{"num_hidden_layers": 13, "hidden_size": 128, "num_attention_heads": 4, "num_key_value_heads": 4, "head_dim": 32, "intermediate_size": 512, "vocab_size": 8192, "hidden_act": "gelu", "norm": "layernorm", "norm_place": "pre", "norm_eps": 1e-05, "positions": "rope", "rope_theta": 10000.0, "rope_fraction": 0.25, "qk_norm": false, "attn_scale": 0.177, "bias": "all", "tie_word_embeddings": false, "parallel_block": true, "extras": ["capped logits"], "init": "orth", "init_std_qkv": 0.0658, "init_std_o": 0.0, "init_std_up": 0.0658, "init_std_down": 0.0, "optimizer": "soap_variant", "learning_rate": 0.00845, "beta1": 0.95, "beta2": 0.99, "weight_decay": 0.057, "lr_head": 0.00984, "max_grad_norm": 1.0, "warmup_steps": 200, "schedule": "wsd", "decay_fraction": 0.844, "decay_shape": "linear", "final_lr_fraction": 0.05, "batch_tokens": 65536, "max_seq_len": 512, "doc_mask": false, "train_tokens": 231500000, "max_steps": 3533, "dataset": "wikipedia_en"}
Each number is 50 + 10 x the weight over its row's rms, rounded and kept within 0 to 99. Layers, rows and columns count from 0. The size before them is the row's rms in percent of the matrix's.

# down: layer 8 MLP down (transposed), 512x128, rms 0.266, rows 373-397, columns 0-63
# up: layer 8 MLP up, 512x128, rms 0.26, rows 374-397, columns 0-63
down373 099:48 52 50 59 43 54 42 57 51 61 33 60 43 53 45 65 47 63 68 59 45 53 29 52 43 56 56 38 47 45 47 59 65 51 48 49 40 51 61 67 57 60 51 48 52 49 32 38 48 41 29 72 50 47 61 60 71 33 51 44 29 58 36 44
up374 099:55 55 31 56 36 57 41 35 52 51 43 49 49 60 59 56 51 33 60 45 51 44 53 58 45 51 46 49 43 71 48 40 58 54 62 73 49 26 53 46 32 58 35 51 62 38 57 59 48 46 36 45 44 60 63 48 39 40 46 32 60 63 46 70
down374 101:40 38 50 58 52 44 54 61 56 53 52 56 49 45 51 48 60 51 55 36 40 58 45 73 39 50 55 48 29 52 43 37 52 53 49 44 47 36 55 51 43 55 51 44 22 49 42 56 51 59 78 48 45 42 43 42 72 60 57 49 47 37 53 48
up375 095:43 47 48 38 60 53 37 37 47 33 49 43 44 61 58 70 58 45 45 49 47 60 53 53 53 65 52 40 49 40 55 43 41 57 43 63 61 49 34 48 54 39 54 49 63 60 38 48 47 50 60 64 60 38 38 57 39 68 68 63 43 80 54 46
down375 082:47 71 44 67 69 24 43 59 50 48 48 59 43 46 73 52 46 59 38 62 40 29 53 63 40 61 50 49 49 49 39 38 43 61 31 36 60 52 55 42 43 43 62 33 48 56 71 64 46 54 55 44 65 57 52 41 63 42 64 43 52 28 53 37
up376 090:61 46 55 44 53 52 63 51 70 44 38 57 43 47 70 57 67 45 64 32 42 66 58 49 43 56 52 48 74 58 49 53 56 42 52 66 31 54 67 53 38 52 44 46 41 45 56 62 60 43 53 70 66 35 48 52 37 57 52 75 55 41 55 32
down376 087:64 49 42 56 55 43 54 52 32 53 71 52 51 51 44 56 51 33 47 42 56 42 50 46 48 44 42 41 46 58 36 50 57 33 41 37 58 53 54 37 60 50 59 57 81 51 54 37 69 51 47 60 41 58 63 61 58 58 42 43 41 63 48 59
up377 100:65 39 43 58 58 29 49 60 68 73 32 70 43 59 56 70 51 49 59 48 54 40 56 47 36 40 69 63 53 65 39 41 67 49 60 50 46 51 51 50 44 47 19 53 48 47 49 56 60 58 57 55 47 48 56 56 28 53 52 53 36 44 50 42
down377 110:59 39 39 48 63 52 35 50 62 48 50 57 38 60 61 47 54 52 52 63 54 58 62 58 36 56 46 25 39 54 38 58 64 39 33 38 54 42 51 45 56 44 43 40 50 50 35 26 54 67 65 60 41 43 53 41 47 36 38 53 43 56 61 34
up378 101:54 46 46 35 29 42 70 62 58 84 44 56 54 41 59 42 64 50 60 37 56 55 53 29 45 46 37 49 61 47 64 18 49 58 39 63 53 35 42 61 61 51 49 62 67 43 54 59 49 40 43 45 41 50 55 59 54 32 33 37 48 37 47 52
down378 111:39 54 54 49 53 45 51 46 55 66 56 74 49 75 61 36 58 55 54 65 48 59 38 54 52 60 34 52 46 52 42 34 54 55 28 64 53 47 31 47 57 53 45 65 72 40 43 34 39 40 42 46 39 45 49 53 40 36 33 26 44 52 54 40
up379 093:48 48 49 52 36 36 70 51 61 46 42 55 58 59 54 36 55 49 50 49 63 56 54 62 51 48 74 46 67 36 70 39 41 61 48 67 70 51 58 46 68 61 38 49 25 32 53 51 54 60 67 42 42 50 44 43 53 48 58 36 55 39 34 35
down379 108:56 45 58 40 53 52 41 42 52 55 63 49 53 40 58 52 52 36 71 47 41 41 56 41 72 44 50 52 46 59 50 63 59 50 77 66 56 60 52 57 27 48 58 56 41 36 30 58 46 24 51 54 55 41 36 32 52 40 58 55 43 59 46 37
up380 096:50 69 40 57 63 55 57 64 55 47 65 41 49 42 37 67 61 65 62 55 43 61 55 51 47 54 48 47 64 53 60 66 46 62 47 53 57 61 54 65 54 57 40 54 46 48 40 40 52 25 52 58 63 47 65 70 69 48 30 40 60 57 41 37
down380 094:30 33 52 43 38 44 54 29 63 37 44 58 61 46 60 51 53 46 42 62 63 57 72 51 52 40 60 52 63 63 44 61 29 41 67 48 58 32 45 43 50 41 55 54 40 51 57 62 58 36 65 40 54 47 51 41 58 57 53 63 35 55 58 39
up381 105:35 52 34 65 37 52 56 49 68 62 38 45 54 54 50 44 27 30 45 70 42 48 61 70 45 54 77 48 51 54 60 54 48 51 55 44 52 43 44 48 49 69 45 48 59 43 54 38 56 57 56 33 41 57 64 70 52 34 48 48 72 57 57 50
down381 109:32 56 47 50 53 53 37 55 61 46 50 52 48 47 60 49 33 44 49 41 60 56 70 54 45 62 52 77 58 49 52 69 43 63 50 43 65 61 49 45 22 40 36 40 61 59 47 51 52 52 50 53 54 53 51 37 63 66 67 34 38 53 46 50
up382 110:55 52 57 48 47 48 46 34 48 53 53 55 50 43 40 69 63 57 45 71 50 47 53 54 64 41 43 34 29 68 45 48 63 62 57 54 32 54 36 59 64 69 37 47 55 56 69 54 59 40 30 43 53 50 59 52 63 54 49 47 39 49 47 44
down382 104:55 55 50 34 43 40 63 45 47 65 42 46 44 70 46 49 48 58 69 49 50 53 50 53 55 52 50 59 63 44 57 48 51 50 43 23 52 46 53 51 49 53 31 54 54 58 64 62 62 44 56 71 30 45 50 40 60 57 46 45 56 38 54 76
up383 098:39 56 55 49 48 42 40 49 32 61 54 62 42 51 43 51 73 39 51 52 47 47 51 44 31 45 41 53 44 51 43 80 53 41 41 57 45 47 76 51 44 58 60 53 44 35 23 65 50 40 50 55 69 59 49 51 67 68 41 50 60 60 61 48
down383 092:59 56 51 31 39 52 48 40 66 50 59 49 61 57 38 58 35 55 61 56 46 60 59 54 44 49 54 52 45 43 47 24 47 53 46 48 59 53 36 54 53 48 42 57 36 68 44 36 25 61 54 59 45 54 45 47 42 46 48 41 42 26 51 50
up384 109:47 43 52 49 66 46 47 46 52 45 44 57 57 53 45 39 56 56 46 43 57 60 52 45 59 74 49 47 54 55 46 55 37 59 48 53 50 58 65 42 50 53 49 29 51 49 51 43 48 45 44 51 74 51 70 49 43 50 31 31 57 42 52 48
down384 105:54 67 58 37 32 45 51 40 42 41 49 35 66 47 40 57 49 61 38 39 46 46 38 58 50 55 67 65 52 53 60 39 48 49 59 40 54 66 57 72 54 55 35 49 32 36 46 37 49 61 45 32 34 46 55 54 56 49 32 33 49 39 33 49
up385 087:45 44 46 34 54 54 43 38 50 51 39 49 42 51 46 56 66 58 44 50 58 68 55 57 52 38 52 56 40 63 63 52 61 47 40 41 57 63 63 57 26 45 44 39 54 45 65 63 56 26 61 50 57 33 63 68 56 55 36 60 46 37 60 57
down385 102:64 50 53 47 45 55 62 52 52 58 51 54 34 46 50 58 46 45 33 48 49 49 39 41 40 45 60 63 35 53 53 41 31 35 54 52 49 46 57 44 49 35 50 47 58 53 46 67 56 43 43 55 45 55 62 66 30 32 50 43 46 36 67 36
up386 106:53 51 34 29 48 71 54 57 53 46 33 44 52 52 56 60 50 29 49 48 29 47 43 69 51 47 44 45 45 53 66 52 57 55 55 60 54 45 62 40 38 43 46 62 42 50 35 43 55 47 55 55 44 55 42 51 51 59 63 52 67 44 65 45
down386 100:37 44 50 55 31 46 65 54 27 45 46 50 41 47 54 50 55 51 63 44 54 49 58 73 48 53 37 53 47 43 38 44 31 47 47 43 47 38 50 55 48 39 57 53 40 61 43 34 46 53 43 64 45 61 48 60 48 58 36 49 50 56 57 50
up387 091:61 32 54 22 44 44 46 39 56 66 57 41 50 55 47 53 42 59 51 39 50 63 54 53 45 48 36 53 68 39 50 59 56 47 56 51 59 61 49 50 55 53 45 54 50 46 66 61 60 60 53 71 73 41 43 45 40 48 46 46 45 42 43 33
down387 096:30 56 56 63 64 52 52 52 48 37 49 60 36 43 67 47 53 47 46 46 31 56 41 49 54 49 61 64 43 42 58 30 60 34 47 48 47 46 52 58 60 62 71 40 62 50 28 49 41 42 57 30 35 68 50 43 35 42 55 65 53 41 42 65
up388 095:50 56 45 60 41 57 42 62 50 59 59 49 47 50 50 37 33 50 47 67 52 41 73 57 59 63 66 49 44 46 40 68 49 53 37 44 50 52 51 50 36 53 35 54 50 46 61 55 45 64 47 70 47 44 53 72 62 68 61 62 66 53 50 27
down388 092:52 54 49 30 54 43 57 56 52 39 39 45 53 53 38 64 59 52 63 49 41 70 37 45 43 54 31 49 45 57 56 30 51 47 56 62 42 43 44 42 60 47 62 37 52 48 49 55 49 41 46 57 34 53 51 26 61 56 50 34 49 38 57 62
up389 102:51 49 67 54 50 39 50 56 40 38 38 35 43 62 59 47 55 50 41 60 39 52 56 46 49 57 50 62 43 47 58 42 42 55 62 68 41 54 37 48 42 43 27 54 39 51 62 46 63 39 55 65 54 62 28 50 60 36 34 38 60 35 50 59
down389 098:54 51 60 56 43 40 46 53 43 41 48 58 54 63 54 41 45 49 63 61 52 56 39 50 32 42 62 50 33 49 52 53 50 54 52 60 34 32 60 53 37 39 52 57 41 50 36 69 63 63 49 40 53 59 40 57 33 51 64 58 60 44 54 59
up390 107:60 52 53 45 42 56 59 49 63 47 42 54 43 41 40 47 50 64 65 43 45 35 60 51 43 34 59 59 35 55 55 50 55 55 37 80 53 64 47 57 44 59 36 56 52 47 50 44 49 45 55 61 39 51 56 56 41 46 41 55 72 61 68 55
down390 103:50 52 60 40 49 39 57 60 57 50 54 65 38 47 56 63 42 60 45 45 46 62 56 55 53 45 44 59 44 46 48 38 41 46 21 50 63 44 46 60 56 67 45 50 49 56 46 53 49 58 59 59 30 46 48 23 67 23 53 41 64 52 47 38
up391 100:49 54 63 52 48 49 42 54 43 55 55 63 50 73 49 44 38 39 43 37 65 35 35 58 42 47 53 37 57 39 60 46 60 73 40 58 57 48 53 46 52 53 41 39 40 53 58 55 52 62 49 46 41 58 45 52 68 36 46 50 37 21 39 65
down391 093:41 63 57 41 41 28 69 46 48 45 60 49 40 50 45 41 52 72 41 62 59 55 69 58 62 57 62 47 46 50 55 52 30 44 74 50 56 42 54 40 27 49 49 40 41 66 40 30 56 46 47 66 54 60 58 60 61 36 65 54 51 37 41 39
up392 105:45 49 57 44 43 37 50 58 61 43 47 48 46 53 43 48 75 50 32 49 60 44 52 53 69 55 47 42 45 50 61 28 55 41 44 45 60 46 55 41 38 45 44 44 42 45 33 56 52 69 45 47 46 57 64 66 35 56 50 55 54 50 76 43
down392 094:43 48 39 49 47 36 62 56 57 61 37 48 40 48 53 38 42 50 70 64 34 55 53 39 55 57 61 55 44 38 38 59 64 46 53 38 47 57 49 34 55 45 51 47 31 40 52 41 36 36 47 49 60 45 49 42 48 57 65 53 37 36 38 70
up393 097:51 46 64 55 54 59 58 50 63 46 64 59 61 46 49 53 39 41 54 33 48 38 60 57 50 57 51 47 51 52 46 37 54 60 67 60 44 58 62 51 58 57 51 68 65 45 32 56 48 36 55 49 33 73 53 30 47 47 37 40 45 41 65 61
down393 107:56 50 48 53 43 56 65 55 72 51 49 51 54 55 61 51 52 45 45 49 46 52 40 54 40 48 49 42 43 39 65 40 33 54 35 55 56 29 43 56 56 38 64 64 41 63 47 56 48 46 46 69 40 47 47 35 41 60 49 58 45 35 57 49
up394 098:58 32 65 68 58 52 53 65 50 55 49 35 47 35 60 49 38 67 66 41 55 55 43 58 71 56 37 62 47 73 62 46 49 56 50 39 58 68 55 54 31 55 57 58 44 52 62 47 51 49 58 43 60 61 47 67 49 48 54 37 36 57 52 53
down394 103:56 45 41 48 43 40 63 49 60 40 51 45 51 48 72 42 58 48 57 42 35 60 56 54 47 45 37 69 64 53 40 56 56 66 36 38 53 41 58 42 47 52 52 45 59 38 63 53 51 62 54 68 52 63 60 50 42 35 51 38 46 65 50 32
up395 106:61 51 39 59 40 46 35 66 64 43 54 29 53 63 47 43 56 49 46 64 51 36 52 52 49 52 58 44 57 45 65 39 55 68 71 44 41 55 71 57 46 30 50 63 36 51 62 50 39 63 38 36 44 49 52 50 45 37 57 43 50 54 32 55
down395 107:57 51 40 56 58 42 34 51 48 55 55 58 41 53 62 27 55 50 57 43 58 40 48 42 67 55 57 56 49 47 63 56 65 59 51 69 51 62 51 60 47 49 54 41 38 48 54 50 32 50 54 50 39 50 66 36 46 65 47 48 46 48 57 37
up396 090:64 34 46 48 41 51 43 54 47 50 52 53 50 71 60 52 55 58 66 59 38 47 63 64 69 59 45 50 54 58 49 45 51 48 65 55 45 46 47 46 62 36 56 49 37 54 69 57 34 70 56 36 42 55 44 55 41 70 51 47 56 59 64 50
down396 085:42 46 37 47 57 37 77 47 41 56 47 56 59 39 37 46 55 49 38 57 53 53 60 47 48 39 73 50 42 46 45 42 56 62 61 54 68 55 68 40 42 56 45 57 55 60 53 47 54 32 44 78 45 53 59 35 58 41 55 34 42 44 20 47
up397 090:59 33 42 53 57 40 49 66 49 52 58 64 49 49 60 40 26 47 35 48 53 48 38 40 47 69 48 46 61 39 49 50 43 45 46 53 39 45 55 54 47 49 61 39 55 59 45 59 39 34 53 56 72 51 64 47 62 57 49 46 69 48 43 57
down397 095:42 53 66 50 47 45 51 57 57 37 55 43 70 70 34 39 51 41 42 55 45 51 44 38 63 56 70 49 57 71 36 58 34 55 44 43 57 44 41 39 43 40 38 51 46 59 57 57 50 54 39 53 45 51 65 42 48 37 26 39 48 58 62 35